config.yaml
n_layer: 14
d_model: 192
n_head: 6
n_kv_head: 6
head_dim: 32
d_mlp: 768
vocab_size: 2048
activation: "gelu"
norm: "layernorm"
norm_place: "pre"
norm_eps: 1e-05
positions: "rope"
rope_base: 500000.0
rope_fraction: 0.25
qk_norm: false
attn_scale: 0.177
bias: "all"
tie_embeddings: true
parallel_block: true
init: "normal"
init_std_qkv: 0.0347
init_std_o: 0.00655
init_std_up: 0.0347
init_std_down: 0.00328
init_out_by_depth: true
optimizer: "soap_variant"
lr: 0.00381
lr_mult_up: 0.977
beta1: 0.95
beta2: 0.95
lr_head: 0.00534
grad_clip: 1.0
warmup_steps: 200
schedule: "wsd"
decay_fraction: 0.605
decay_shape: "linear"
final_lr_fraction: 0.1
batch_tokens: [16384, 32768, 65536, 131072]
seq_len: 128
doc_mask: true
train_tokens: 184800000
steps: 3074
dataset: "wikipedia_en"
Each number is 500 + 50 x the weight over its row's rms, rounded and kept within 0 to 999. Layers, rows and columns count from 0. Numbers have three digits each. The size before them is the row's rms in percent of the matrix's.

# layer 11 MLP down (transposed), 768x192, rms 0.135, rows 276-382, columns 0-63
104:445347446471543437521410526471525540476465381485486441523481393537501463541546574472549574526466552552414556509518531370574540569533491543356537540443457565583469418555585513456551499529578596
093:503534433438550413524461561381470442479609471438481421443537480539471525522455538554507501568430496587401446534574424459512565401496532449330549550473446573517529574521528448480538590495502452
097:519589536472438449471594522507478530499513430505465450463471470546498487518479627459492427456539525488595546503524497546552464525572509567437484501546509460521469479498462556604388548549432531
091:536504439431482481504539501518441473587382565618525573445491569564484455546465474511564461432490453476444374439560468514518508519436479427536509492506467529488531483554466495494501520573489431
101:404480484460491370457568419468576531509441487462497476409497541419526420539552513548539462441417434493478523555481548519484509497505524508521498454469435470500443569402546474520392469491455498
108:458537578449410515484458455448480548533512557497483555362524588609496526544542456525437422458492445550517592507507547529526527480568468400611460529562527477533512517521512580528633412487420443
105:460611456510513471453487551514459540558479523445513444522458487509529525498416506404546495505498534477517598401486388498519522503573541390584592469544520529581545428561413538589556484448444442
103:439577451476428524565459437584430443492479461511483470468538505565476499597439541652537519546447485464480605549412505562500457489465492412506431516575510492585479505468504532513521544416538472
108:421451500545498502476582470534405422466566558533476457554388520529492480517524497483393397500473556565487543552549475432498502519538499464418477460453453627473478577482488501496461545484481488
100:426483508425454569517536442519498461605538465418442517436493465428438421508496527510478497478598447456561521477521477467422496498534492472434488368554503441437443485486610499571575529549510529
083:499453503488491546495472460509410534494477497457447491510494430505503466511467537481537550481624455618513410474486518540553519441436507407375439411533517434461486430512628563519365533435454639
096:423563454441468502357515526389532557495437537485450584573516477578530565447508446509514517496613520482474457430529548566496492415564522509423424445626548488474530523538458495528497494425517532
101:558492536553507593476459530488498506567423516421553482446553513483565481497477513547501466499442387484398546483553459547452530504494459491422529481531409595497472475509553444442636387515532455
104:534591504560546498484433525550496449553433436531507486498552632409613385441519478464496551543476411505510456530531481536488463545537501446518514489474428479529509411516499485470483532547495440
103:545457507541587428468569464522622525497512517558476495422432514572452489517552515455445527469517440521475386499500600483472483527534427525555452561461552475585460454463494510402543459465575442
097:553569489534420509496493550523479499543562505470498578528453483522406463529364508483490561464564517467444473447461502525484471464534327478468456614484519505530510556426497522484472432528592489
105:451495507474478413472510500534464492526478492549506455496498578530482584415411498492467581428458461519507414479445444452516408563467538452508512567535434529656536449519482606459598535506524390
099:437436442433485541496501436447567496504583521487513519516497496412577502546452606545447509477506489430528515405499459542412506465532557440467498505435490506531348473544393481512534537543498507
102:493492546542548489548504405469449455537506448542659513598516553389519380448501459451441478499448458486605456575393515517488496550509548532534530444488510601482491533497581548506492467578542450
105:492540497470501520574549474507394497515469453525570592520511507443512476501408438616482587436548568519494443436472511497497545464535505536483488542522473501410426490466496602466373371427491553
117:467416571528475528492455515608480478577406448450580534463536549453467485417433509546427452495436512438413549421546511462463526499616552469495472399556507525550522522505532522452558491456445563
103:534538468507512504517618427491476497429484494473548454518605428595437596486515490388527481466526563424437476559465547537473469503491439546479559488479450425482546534540558445588489516525533506
088:652519453501455462408634522455464445560502487505567530459533559413507534513493509553574489519542482457523530473455442549417562543522485563489412610474478463478476347463450567557491489496498559
099:529555539473627525548521488503481500488530530509525439432382576480521488584489518493516534451473459587484578492496534590440497526458446539446543442442499505592493442609546443435652519534514498
099:581525508511502482468556493483568541506383521489522475457489484524506539513577512482447516543409594538494650512560493546467471480416551408486443467508518572535379463469527487414358512475561504
101:457458554467516415582505499517575411494554464482577528553453441528471390469438389508430506530397459442628440564399474523520608581486506362568448551431583402433532472573552566480445543549575514
087:577542487533567488528517480517545531500569462426440399507472547455405554460560486526479501437450521543455578447521415527522494514426553482448514523485571356514481588546511506483563547459554512
101:488424506449575488588474511548487568435401518497355471488514439552466510503500396450483481460476529572386550513535501443423565485474429507585597476548458469479579469494499473461577448502442554
090:558448484494525566426547545484513435444524535504550527440525513492489558504453496544391498508457518537440487510520510559430433580574514541379476408493554581485555485480415527495494539513504498
106:471484462416546517449476507502483425514552584485561501561485496424463468489565502536420489429578530622447489381554447465449498429474539509479488532531456470588602452548543561494431590551476423
096:453552523491530466503494409652501452428588506520485520558532441569595466452440453514482386547431530445517463457478471448478432530538581581537541504393439462505554492475606495506449545492510507
108:547522578488563550558439500469485523509558550561487560558452515403522515403402506515531415477512437303567523548473540619474488492500537468559471553484524427530555546478458469500513465530439528
103:568482512469507542468573531437491514419450478467498506556414498467511486537581442496562429433418527448505473521482527538485496591515513527573498455488569551570485480581541466534513552502584501
098:503524536488477540497558463406455532522496504430411572452557524560522523452485519502526444447471494420501540572493537512560431527544468473524496507477450479514518408457534429592450449476422495
099:447499482455392517426611462448447518501495467402426565473532448507572556462454500425513468567449441422579499487523455543474523518531415534592473506412519489527431438533501499505496456494536553
106:538449519442424493407432448568475425576495494481483548581475524504493508577456471513507421531498493503517538513430486410608462534545489579707522454462529365549498473456465525512541432495461539
097:517526502586473509484480482506502493420530472432559498444497500457509472490552520504502508516405489422579429501504565410506472473559530492487371497557538489476493454558416517476638488409438431
106:470411515573553457452518545506493557515442572505498470440415568407531511452478518490447517491447523401500501433520577527490613493548411413531467509632585526557492503465596546541590441560446522
099:497543595577449454531457428511507568584449471491531505422524493512444475463464507623428505614478404462527561498456501517476501503574513609418526533484489587427500528457493478472456493457473470
099:566515425401475438513501437513444629500524447526451422615511471532487478405574480525415572453527585402491488579480584498492512526479445462544532500515558528483556493550512437447516515520563491
107:497539593446581513441510509411598473508446541534719568479454556514495448451515471488616537513475435488459405494467514524507419528498380518359486507447501425487505553474467458503524498488503612
100:551500440497401480503438554521462460552564443574491440562497488502439489519476464558520616565529567572568494438557568470504441605407491529507573488577426575462527479506515476471418429511477506
098:491518510493597496445525442404447576466440441484477502502496470395517419442538456505540469440506484383448466482479485567484525490505383500537516439469528454435464483452562546534477534487520519
111:402493501490495471549586433532590512444584478504522489474599521399518553446454397586541419573583499502537459532438434490469542424507487496520508508526520591568453435490552625552520519541418442
099:404611467461486422486555467461528459449480542547461544622438431550474485502576499532534552328516507501549528548603580512560513529412453592520470553440479496454480493537483513510476464475568421
094:514565467375420526530480459450525499447483468501515507561543507555507503527563539524501493594487601430482526520549478576442564479530466441390487395486605512573493426467585398513485560579488547
107:455470509499487532448455437499490540451502589473529559443530597413454582528555533477486531637554517458501538534517525407461493453505593454576516515566487557484488455535468586447455502558547536
102:484541401511478542432466474471538444495478507507493514427548455543490577480499469428461566481453529527521592502474450457467525507587431534501492583622530637507578466549459506444367433527357478
107:438498539588516447472510539500446530468490474527586504446458519497537472494406568538475486525597520473528515495471457457517506446491569475491504492464499439435441473496514486533472547546542574
096:452547618513540500498428526475507428510472393451403521593511497586455550492479528556441541568628502465474453498434482567506451468514484519438505388603447530591515549553482568462440549645467461
093:405507493395578553503497625523570473553463540547520443528438486400477565558562451474451538471513535466537469435553508534512507552504442535537492621505544547494535452510408460493549482499488491
104:493608531492498533521428573513576468509415479551507469465489577509520502495522429501496513520468451581556558549481589600534467472558540523417568579445471491531561492455513560453543479562517469
100:604548472506526414526495540518465510531528576550553525526559593534552497570505471553487424433499529533592429454368501411462428482452532415545478436446490520531473471406508498416488483450502414
101:393479481538445448473450511503514519501443517486557391494419449501519486544409506533501454430496531529504460443476450449449513478375472485533480482495512521519570533605528536545565553533504500
099:505495500575552550425511497516410595503410497495493536495553508486438539453477457501546488430512489533495386509567459457481538407520603499639454489497528581542491565524587490434453460529497545
103:478437434505520546460544510508532520485526538519499415517507557510538417520587477485540446422518491474533404494430414588464490495550427480455504460451495436532465519509533467527535422527591538
089:482477502450524527545411504470540446468452441492504437427475449542579451575463535578422388470487505500557549417523531460585515442355539479556460507491469478464583507506558539548382554532482473
090:557446408539505500632471487466452578481437409493572525468459512547447481470424426515505463546522484496531491532583457471549500485527476541386583557447490581495514395563440485570552457603488570
110:435463639429440498486518518421469489504499491459592556482396494524633480518524450499501491487588425570504548449494561456492560448484502567475558467515504405459473487467476580424595516406419599
092:514543478498528422586466566513466566464496555517543457502529522485481469502541525427558535584422489498598518519480520492534435505571526362457575526473512396503445555400470434551434518489430418
112:454567472476515541528591440515473499424456485392546428526519531446485564525513545550479473516509514541519465446549468481551511526593453506420436520535585590529478527511531358560410516616489496
100:565547444481399599495568562502473504492491545547419497485624583474487521555437454614538517448509515540504504460502573545516538546539468526501409601516477508475549533469508472549443443453503516
110:520570550462502569525590520508466507578449441513459512646440580451533504550460435544583444511469461523533484580549491474467497497510458440393519509480478531536564417456472515460402485491516540
097:532450485587458413502485498572491498478518551474368572549434584560508503434471605517472530506588485537567562478518532532598528450487475461453481534600480523455488478496560509483441537472485424
090:452490434568490542356509597481564554472567409462520464466586494409564423573519552453529521472456557391479437508537522583404491560498489475337445449511443495439510546501482439524605473425450580
106:547417601414501537521420476498507501503540542501420569569494545437535464553548566590549508412518464432507433412410531522395398461567590522532477560528450468406478505477461478479538498467479402
092:591529430539506373427494549468499547491478506437485501503491544496555513492537448519601512478508414446494445477479430535477559411494466456460560435509498450550417447549509414485394472506471456
091:457465560487509516519495491547509475520561484488581465490505469424579518494514526413362536512542551465575410538481450528585551603481491474413561487555500530533499517383495530395454544526479434
099:475442454575532533478446538458476503538550428559460518495529574555470423516498491527528489562511500518544506450400504428555366536521553515392520539539473467441475536518526580455478525551475512
093:517488553521597397484536539483501421542469521502546499422446554495426388392433460501554516422510494505444563534525480492593545482509485472481493458545492360627513444590554520533530478473494446
105:451409416447479420460498554492520500462488543507508537487531473428417452509505609564409546514464468467532523483508539452485494596564503503352527512510505466529479594517557438466515564552526517
107:558460499494545452505458426466552546528518500518568520437435472566555487501459581458538519560446473562487515467564551405417533521464482475701425583454453537553431521463518516522608481483557479
109:492395475459458444508550441470434519537583546534481512578452544578584498542441513498463556466513484456533509542508511508516503460558519514552446514400614575580421448502525561502521487497499375
105:470488528460485488607587504545506512574451415542570535452475562462441627508551399533528541539504408493489365598545441462437485514476585478518587569499422468516469505551627458535470601451509554
109:537454365466485473554505545561544567472459409576468552530477449482560500536475528424517565448401482509478561414506491554471491495436511526555501512578512559604416480495553502481758430517553556
100:415531440511373473492529447482521515466459416516489467528457494457600446499459496467470481505594491567441526530531409535490424576546479565536551474491535403507556557507595524515482535529456531
101:533495477615513427431535418510495458505544570491474570524512537445526378443500491433584534534475454490503438593483510439480464505495501496532531520553533522501546465448478532589618480343456539
105:417494453511475566503440546485467495473454505436435470525551549475476613444373520454506472474539550584539440527528446436564507575526464477527565511545510473444552457521403533524559412510446551
117:492493527450540577493331486504489482499575470521608473510435452551500484618521514495369481482613589475548506416506535523483478564444527518583445527463513534386482530468482493482525458502479476
094:511571541434491523512580459555482479583480447535564526480595437468432399448515586522444541506533405407483492509525425424447518571450476578514476533558419478474535479470538539477526524591404495
084:514432543540437444498579491501481493503455439570446433530565558462483464476582514446498554528479485379543494472517502532494501454464463558457490398516506584505470542526602485502423421509549487
100:543508478590374454497538409520484504412456531507480535510534495419487458487603465459542495469472500553552506445480419477552561571473410558503489547489446520505511524444581497486472485484535383
102:580567428485431487511427528507447416465578482531539563508545561516409608447474517415521440456540531527478540484465472546457562549479553524508512578526384523451476438583602434500607516507504473
101:550571456507481519539548513523497483467403484542443502458572503544333476441504526475569535507585482455471521539468397541456490509420509537512469415524427552483426501400554508495510590477493431
105:455511599440510473557534571481470475584458455466460475523512551485505501505479467463488484494467403467498526507530534566503415483402601622488487543489496470460488491561545442585443523545571517
086:595480429511388570455446560480551544440520465544503477518509455537503501529510616509575557508476436442516435480508564492446536411477558564382554552376504518422531483523489483577465434557532425
109:438469587469481492508504519478480511539514479407559514438504414542539506416502497604532553509459388461523484444469458438511499517575476544514497609507575552508504468418500429602550422495413533
101:514413387634373530418548514539516478427493410428432429451473486502468492502533604461394435471498500474519538490528537457496470518598564530447525537492512558451574599460514457507466469484511458
094:499446476525465447475542475509512490552591524542504538512619404519575483429509458478494538505477494484537507589493559553493470481487458504555561503477442586480546412502555576483570575503441519
104:433477575431437458482430436537558496514447434476485473490407545446490499595521462575504432512495527539504573542504494461462511537552511455504522510596445557578424518507477475436602526453460547
100:571439453474527472471525499476556501510491500490427554559540591547452493464550545397455410558474500519488422613432503401471390487580571469582467488494488532478509513525477441486432505517513472
091:508501511530522547541500512603543359541468528544578508445526387417440555558467536462506429419525541485512465474493492524481428520505450568448546483486572491512456485579449423485480493520497415
104:505518478475502439496493486492571514486464537467557546584512534467541503446510497495439515478482439473482454544482482507525549513533545451562479571446478518510539500580570488557506509414542377
098:453498538431532456507476426485493489517561514410596469427593615475491497540592485603465493510569462407517494491582523485469500462495511393497490421526443478506499604507509427513469485457617492
099:506456554514438510555565490488488553529443476534491525635502526523535503520568436499457470560496444558477581501389428498436557508582558545539470494517568571423522506434522545461463496458532587
100:447417550416389531509516535493446591454518538526494495506516443564453516542508541523578454423541463487488571559580478467384491503580469536531516545408482555532505412562468620576518544491469546
105:519516454505558538522436507459407486486415460430553408438444471462666497526488503465475450497537453486455433524490472429541448576485548431547559540519495528538490521446512437510524529470519502
109:511526548490522494546435520503586454587490421486463508506577502535571509499581447463529586447394537494509473454510540470478486567517562489443463494512463509412557451464524428536538384523478454
101:431498488520475390516543496399559485550525608427501493520473562509541455514502555486437484530528525491447479446473419495506491497438575485589496401508456507448551551427584440435413473543507484
102:491515484492434519532444568618583557481528514547515517527468511473430507546552472490510465485491544492497481499583563500410511438447559448592466497601506533567455501445559518534529493401454459
101:459439489475428407526510496448489465486450476508444476486437440478550577491446437518544519525521385507546379538500525469451475505534483483530429485568510554433520534518546483359438495487437559
078:562517434534464473531456465493498534525531573536592473397511512464465450473431486555543424427495517487491386493545498490415392552553428575426589608461436565515490551443492504553485596536479578
106:494480489499546479595525559454433405464495453565510614556540494497545488543517515587434416451435517550443495446530475451477499536518477397465486501531489441526497419444509532465550535510499524
101:437455536495467555557462449516600431586498427385505497493526581466468530494530432515456417504445359495478503494527569577480496531500562574388478515487464491378476501522391549521517524461468381
107:559531566483458443515456513569436350573437518490551553467448477484481538460590515428577529482411519534493430576499544429463477465458610512580568500525486478478579573463451456477443493526491494
094:485513510472465513471533425515533561534408578485503461446437442498510470480535395564535513364465458557497400491450570602465522547532512511514558455543536428539493511499506454426463526509433528
095:508470473438454524513486475545475492599556442527487410521491473464468563552366533497461441483524513461527422596523494495437536511514546534428471454564541400589482525467470523522500594502504537
# layer 11 MLP up, 768x192, rms 0.118, rows 277-383, columns 0-63
094:538502423477591526397476553546450530544574456415506474437422468487534510423475454538501486485514487473556413555435456414473575561581398563481389412454498467526474442524443464501529535476541505
097:557511503503523443509458526452434504503492572534532477409474566467513509580509480478480553573464538479480516524493469412386553562452564468569347496455452467554471390514507481459546444478487496
094:403509488585520518463520484480547549491443526441458485488477487555501528436562530508479506507535439518503464607551460457449557488537564525427431554445535543549529533460485511599551460399515509
099:468503541512508550543503457468356523604511520574558499528514460509391550492557526495556539449377431501521464505487497454489499491495395490485557485540543546447515553492548525589527540499589439
105:474486486599517488574450453535434518454487501493487442490560472493499467543486502455533496488555504492520506556532481590456476483535556514578479547537573496436523566512505556466496530455517450
100:578484524526518476459580440405455512551456501586507491564438486485442519476544462449484514552488531638517477592539523514452506461551540569500427467336568407456502529440419571423414542494592506
103:451518510493449576454591456571485465505632478510498470543487555387518473511451525480491449500509466491414478510484439574492508533486440475540506420491433495479454522471462500412468479406495523
106:514570555451455599452552408554470471544563516675443551482471470482487490550559496474446519466556609492540506548472556528472491556495544436473439445483524576501441533453418486561431587571468465
100:489499576507526505565558461529518530567498548524551431487430508538400471569523401563532510482559537539550528420559526474565428608479480546555472553442567477553471523467423543468535511416527520
104:585525514519506583493470490495545498504479457536509469491537547491496448466406560466543558543395545544531391499494441490433471518566493577500495551445460508496631566506522416511491572469510496
100:510598537533518530515534541439378490522485442416491453480555495467462472529458543490514439557416502446391476543524556524515561523527518431464579491567469502593600492484541473490445474517608521
104:551498546502457593443543485493489506461459425481447491511551439556498456578506440445579546512522491555413519496482491471563563447448552458456472457548531486472570523515461464544504452455497455
103:581483488491504469496515613491402490555509480483454543469450547477480500509452530493457426525529495461402510428510456496477458574484505526427452487507487576468418429548500516514483501438481550
097:440461592544523579435455456477497512543465550527487506541469536395441530565521475453451574542436509567524506481520590551535540454470416501519499525501497450442528519501527487501539461541509619
096:482555468536543511536525406550417420437417483529455500527463420555499517468496530497447426529598452602514461447541464491510493480546471444404580429546527456441522598442552463567483490398515514
098:522566502552493549441468496599580520557533457455495496449400489471529460489469466592496488443605465460444432492515506613466554506469557614587494468501498442445435503568573418495512501462460558
105:544396482483611487495426466624401472473527493449464480464478465552323526461456531461540460448574524463539510545475536474513455529560512455557432399480496408518567542498530533440503523480505466
098:429612567571560461536543421476554506455524496479433594495471491499550499490521509592518448436481433555515508542475473479440475453468468489461486511492434486479561474541495596478554518578469459
101:581483457511434504391518480533434501505526626498487448422435565450401580506480523500481482507572474445464584541517518525450552473550519531491414483473438519449530563581525511539444564455461434
100:511352487515493412510582491502423462509456493509469584474452478443490503372434477524485582612528576479474503515540512492581618482544582537461535469451413463585535525448537432477460614493439548
101:595445502386556473534590517452517523531572481518559524460504502602499469530535433489451551549411469463473539538513465514507536495528485541436572484504497503533478465430373534500514491535560458
090:444398443471496569508391415494548553539508489592487512544504515512438538514481500445495584473490462533495509534489467477468542457506554582425484426478511403506609492540555470529470553483421409
099:486521465515590555504553465506500537404533570499547513452489520511500513400442571439457485471527469495552524483604530637409441540545402563375511517516564512487565534550435490550533502475408528
104:457543529474527404476476521543505426468410549377490491432503533508530474425519540540485472460497470547539534489491493504525410456550591473478560416535522532516580436536475517504560535403496522
098:521546608475486476539496549494464633500451511530479439516496523533591466503485566458552476629460556545479471485485580508455453520483506588445544574479555563500477507483448393524408402400505499
090:489452627488474501517537532589553431604513485431551503507487537570517477458509560417484540516608457478431576498563488540552479486433531441496503535541494570585555468530423404546607450548497522
108:599380509570457511384520481568543557493485553457543543443431478468471542434474455520542435552504546440556427526487556496468414603488466486487526567430430445551530479510534491534449639491466549
090:490517522523507517553463454409559487498382491555567521472519437504521492484455549557588423474474448540511454539540458462549575410450423500421467564597540384515513613546528452565465407436518482
099:531508492435469561444521543558466467476540505418447502439501505444543486467528462484567505431492536577459403470456550541437395474480542470527539534504508485463468475583501517451478515452522530
096:473513427565512560493535499472538490441546440510474468489544354429489480471463484459585528536601481552506554436503595525365510513476493464514375474507453565450513535495551554552540474505488479
102:525497453639551562455442460487509445499565569412542487562550565444532416535503540509590462433512441472526429544443479578489484505482553453529461477501528565473542461535477506459539550526522542
100:532589543559472452476454497472592501587475503460567457432564461499454441442532506460519520577575422449547475464457427487420499460457471483487513594545467394549588496504418456504463512502509579
103:460539382604480521462509420499480449509551524474508548542444423458428488545615466538495442589574473417543467486452591515521524506452444486589544500534505458410504532551472504506501466497467450
099:437529556594470529436561491438450525525463443476540479544603552469450554514508476445414504517482515479475526508435579463509505430451449514412532470471486504509624586495428471590505446451487608
099:569485494491494476491481485513550491554484492579567471447517510485468513513596420516502480485513491500553495528564628470510423524458474534526447361613515584501497534529468503573478524487566506
104:484422555506559543493507500486417526481475503442499524482522438519494495462581400454459532444449426528494507478513491505497523454544507502536431512549433562496505456520513491506519498414503511
104:443431560470437475454480562461486548540437522552566492468589641450619575555513525457505421493464450588514524509595545641409562547516472546525526537502514527543481521492528562524351509465504508
099:467461446486425608539502527502474486426513580465475542506412479456505546487450564487459453554525498481505497526638649506512461620478521517468486578515464521421552505474502436549467508419584507
100:467513523528491546549532439450490605574537419484478452445519474580449547501579433526523436432551496589481557536480531487493459533564531455497488602530521452531591415506454483551508432564559403
102:369533537607499478564475508484521612434393432555496566597549522548520511442430577465493604544434412555462579443442454480441453508535516501515480506514549451567360586496580455487469519495474484
100:383570520551429389431491537560457600481411575443496483516483505547508443537570451518501476446496421464490489538525450561578468463506503505446460477615529508551502448582489407541555615517517493
093:555520441443538538490427478448524518547436562488431494481546525520419524492481530423473482380429590509609454464535584602519511547567513552573511461472466547488573503558495563493426516546491448
106:516494422576460510572516475457563470464529549585439528493461492532549557508453515465414492465468501503435452509545595593441372435475471528467505454534501482423556547545459614515555497470553445
103:506494539545515594462536569591467539596488526476475479498462437475508616495454515492537420596421547430453475474549537567440553521517582490477545507540556560482491506648382506458405507448405515
097:534440555494402531517480457466509546473548447490525489562377531650500471467656414578440540483573519554506539501590510570476481461468385439457460473397488473419437528496547470535513513472567468
107:472509568512402520377429601568595596416498511524482530568520592517528493519554546544517522494550447428460549493414569475454511405486445486428588561539505489479536507505523488439591524572532515
104:478544509486565461578565549479495535503533435547534480568487512544424531507416441492451507523534382420511519527525464500507569458444463467447534486477516585472442561538459454474386533331563505
108:603601508518438449527483575396380491526522420489547498394452488473507518514526519478415565519501516507523475569546560495596464426537538430460511554569556569530483535490556444603496539542463531
102:542486520540541515463496555447535553524469544528483535363586558557442595466440477472538523567524517472471504504457423453463508482438546431399652566532440486421461506504528516425453542580480457
098:520407571428531467461398512504512533555513580506466442499497513516422496489453575534502500524480516532479458515353496503505545563579469553539486443507494553486467479518538396438553488496494452
096:491604541577586494513513462469461421480529474511425524532452479551492513518437472452582473583464404512477482451488544486461501460543586514476585511382524474579541455504463494506464497525478405
102:458529532478485451495498467580548451446463518563564444437506523435566559457486521593502533641561559483513532364540507536487616503489546496432479556478590478548482474460447504474393457496554550
100:440506468542524499503449561563531466479484516551552506464568444490475492539545441454576529505586547484445484458502481467536471639544592410528433447381444480515494482582405516534488502435467441
097:491449524432558426475520552552443542501453546459584466441486464483504485502526539497466531485555507614540488434494490437613544580504488552495542459568414583512429476544492563661500472518498576
099:442534440577422522359498553587439504474479541457476423468489618435484596553502495498489500432459526481417477496533512477592476502569586599548569495518458418546455450536507528573444507509500519
096:384538531531401464459414466530464530502493508582519531537593552507453452434557390542596524588474475541521415505434483561430486464582503468525441532589502463472453461581450447405494558408518537
094:446524459506531471569503496475526499491459486511453528544466381469575545500550481472460603563546483566481456451447412531481524502550543529427439489578476575620434535483461454494439484528518547
105:382500602488599462444456519571529453484545443409582541481438418575546547402322431468465493422433543495573519471537541502481482551509495528458498497580556477530497465582492563469469512441546521
091:480415420501552394486553548519458475516499460487397532520533521513513541453501492523498457505526566470467527408489471506539548449567607517537446547527469625442481492521447462480458426579479547
111:551443559482452580508464514454522458546447523428472453510512594602477466553505425533495471551507492513484518391513543569381456490535582481449558488546496446557455435459514440440412596448472482
096:443488434496455498495559509467522464537530543486494443451447392388435523450507466568480538508509491478410530540477517492405575503515446583409539489520518477513554436531516552538509476505432543
104:390431487522511507408506442516466336558519513486567527478509514567444523500498553461512564489487547527528479585501493513479523504458403532506418527487510476471498429544576494444538553476555465
102:437456531520508539471455468520470454533468443462572524551499467465528549559471534492576582444523491572545463467462617507521408481513477450452539457550567530410449493508615451385522521449554542
091:500465577486506514601452366605449461426499458481477551450545598528400531467501532558517519518440468514526520532553494404566511555453494561436486521429475501457496511521561505475531498529480559
104:405471560445532537491514468538457516564423476564497568551523512548553465585571510531450507487467403567364484468554577520517487482542470546588538406467552489480484611581425444505478443466524451
102:553447502514472556534429559518569473508516455464529549513394515541487489539508484482565487419516555549452469509511504471550492428494497456483398488410474495441434636547588462461485534473459547
099:455456502539506533592510509614501492530493535467505473494450558536532485498669482599573493556503508480447513467527517597490514415491454373464473474558544502478520459569521566479383433488484459
093:501539434475476530466539481477495449467569439411502520502544442468549538520581428513537507498540646411513572539548453574478559585575502491375449522452572492503480514469486533526552454463486368
101:529480469648479463443449509491464478554549511467492442483515476491464476595579512479438455472518444529370510429530503605480510438461513471420523502424541552517453551577507453502455479480465544
097:520479471499539529505461437470540545430531536391542524559527446533513537546537459424535569499535494469465566655461522420474485479469444551516491505454434504501459506538577565504448495490517572
097:468466547550530462479533426500553435513513537544439611512504576462518448593544475444465478509435507425470484531590475504493564534412550592475512439575559482454492523535480544482456543513516472
103:435426571483457462457503542497470482451489578383435594526452552492478441365498630544497485474530602543463501491438474568476458608468522539449524470449484430518497504538574495487428561476465513
097:469504435547556449526463561538509493534510562507419475514559487510432557556428451443454583489475524605477405540512491538538495571494414525471592546512517451524469503516532427526497506571451458
106:481491483577578488512564502490490470481527422498539487544540448530593483508527492498487539523435414560403445454508426523378437498509591505620530463495471494406543487577607473536443555397524467
099:442478425537500513549580506456461449530497530517383504480445650425552519453531529402428493391507442517517587531590507493534453586434497542505445579581483476494549589555492470559414532499564494
102:494498450520511459452558496388564487520476510520491439486526585476575472469581539454551540499494488486382512418496489604435509553415476513487411518424544501488556506498489533426582515514533528
104:476594524615422439541554497435487498439530492602475494529457481469443494510453467405504516524491449489490430460524529467489576543491430502544450476560561476565348495451463497586482586582580525
104:422413412511572513489549463507546471544491564372414475487488598407484526509489432532548466426466384534481493594551498550517593459538550528559473397443512487524517450477504508523465443577552428
092:543539489575471563472512564516550495486456551519497482472478490479458479469384484562560524474566503570519439517431515611539534485520503506460444463507453529509488537560574460446509486546435532
097:545484481593488554464437519530542507437475465485554505543539547495494536476471433502459584418518539569538466555503478483487443463501558521576465523591541526520473584458506472472402440554619527
099:494553476555542495476479528447468489479526534461492411396437520379416508416498561431584555557600466562531525472532478477459424516461491551552476487583456542524539490444581544504463454477566528
100:527424541534436423484421446424583532486478493531533432415508495497500570497475537450529497466496481494439490523472528513506520462403467578500571639397460572563415533566494523522522543452488587
097:447437430624567459563523569465511496535560563390499505573498567565519547526536558495559429532430517573463567446531516441558484497485531616446430491536551611516548502451458477504406535426441483
103:415428551565450572559514505509490519502379462563463473500504519507498510542401488483537527511632510514530493392469439511571433572493528473529517418506452517487504502434571509439426487409445495
097:497517455478502518543506494577618457499492550565504517477477507472500518403531429428510434527576552504510409576528555470482461526606566547462421503455517408483378528449504363460474468467423575
102:477506526521555472514591454453455480600496564555463425547639580446515524526564470488562550445496587509453543500507496473420506579527573537545438557495421592483470501512529499562445488573571496
101:503485444550482542433475541532464650547511453515435450545535461485473561608456498388454495572462481522422546559411469541471573504569494543475532476541574513551461531502522441516548426441550480
102:514427523472474509488483514473510596498521583493460519599446533569453522475450401463520393448584469464572495548511419478485431516440478456467500473516582484590546539499514536527496584353514508
099:529527457548481511674525529431534500465557444429537517546474460451566519435466608478505661501531446524594550569540588626547417533376532494467463577493460509462464534410482530501506516446553430
100:532515440517438520548498567465475555562557502549558454410446535449539467490499523567537402489482531467557434451393491446476522484420508570504540583492567521462401605551456456502418382447488566
097:470490421479517503488559512494482610502600550502491566577575419519543584562572517478482507533443379508419483549482510566541494367424508461387494434580480534523543514528540589474476497485600511
106:546499453515487492499465518438493635540484479442391542456470392587484502529553499469391443535488464447539553453493530546546429508562557490566414539544502596513482542460474478460493458522502526
099:622441563444487516406531488555562459479541581449511507450450467438526470569582518451519535487505456545463529539431524425455518605475582463392448469473523488541464553632546485520549567554517412
100:523515361541525504521403524500533532515461528561438474456526561521476484552495527562574454497510506441474416483424485537535454501457518446454458565497463434428583471530509487515372458576494505
100:561456548482518565455453484459539511523454458484455474350488567499488529398431493479441410448521509533503479478492519520510516410446487551465462545476532483576586491542501496506449411528490440
104:555582527584543445537472530438569510597404372503452411525525545469529523434565482476471490423580566598490477519516530539555493553487530468589534541517484449486415532451478521413513440577538545
102:500469572479447480506435548594561418493465555477476510554534465400439464469522525423536536462603556473543587510495519563491548407525493554517478587519451563502525570504417466497454489526568415
101:530491487512495503502525435557461494406584595512442503552511443543524507534524577498495442496436531593507473418517571477527448494567456454370461433477490503579558448501387573561464521497583440
101:499582474527452544530560449490499458466487568516506496561484414488520533481526519490539448469396479552550570585498571569446462453557441509555487480486494495519528468557389397446463521503572579
107:488491494517485545490473560633453562551489499442544586447499609488488499446474562449431457476536514442486527512467447544572470449544515435509615424423479432461467477546440522502441485455578445
088:520536551562531499494456497586448496493440452454423484481521472519451501512521490585463517400441476470576422430493477502567560473446489463392509472487485550534533452452447452576499524477534409
104:475484481540486494450467572562514526562459409529520596543460532487433509586469475482433508559446464572530447475404550473513438574503417425532429467520560528490567426460430564502533555543463534
106:500541460501536522306552659542476479360474508449482520565434491566530534540511586417549606542479488527538486504567505489503517590480544472438417599471489504559498424526574497473442439472484460
106:514535557582545523554547574451419481431461519563508574485495516391484472510562508535450578566436484480462427560541471408516434547496481444574513461479558452526575546534500532543364555529486456
106:546497518534539553529464581452455558506492299450474551571514460395452465473545481504501485613525517502508319533482476527527534512562489558501517529573508434527454552537553562459428365451512453
093:540520516491475535491433534475480493488544457474530394478511449479572496512629459401487540508447472421402586480478509541414502523491571531436460424546517454597497463483493542581442471478540458
099:473589452501528465528489496500522465502560499533413508578469470527485568517492406497597642437421514398472401504434505483431462475489500489502445470568452466546490507512446539501459536478535486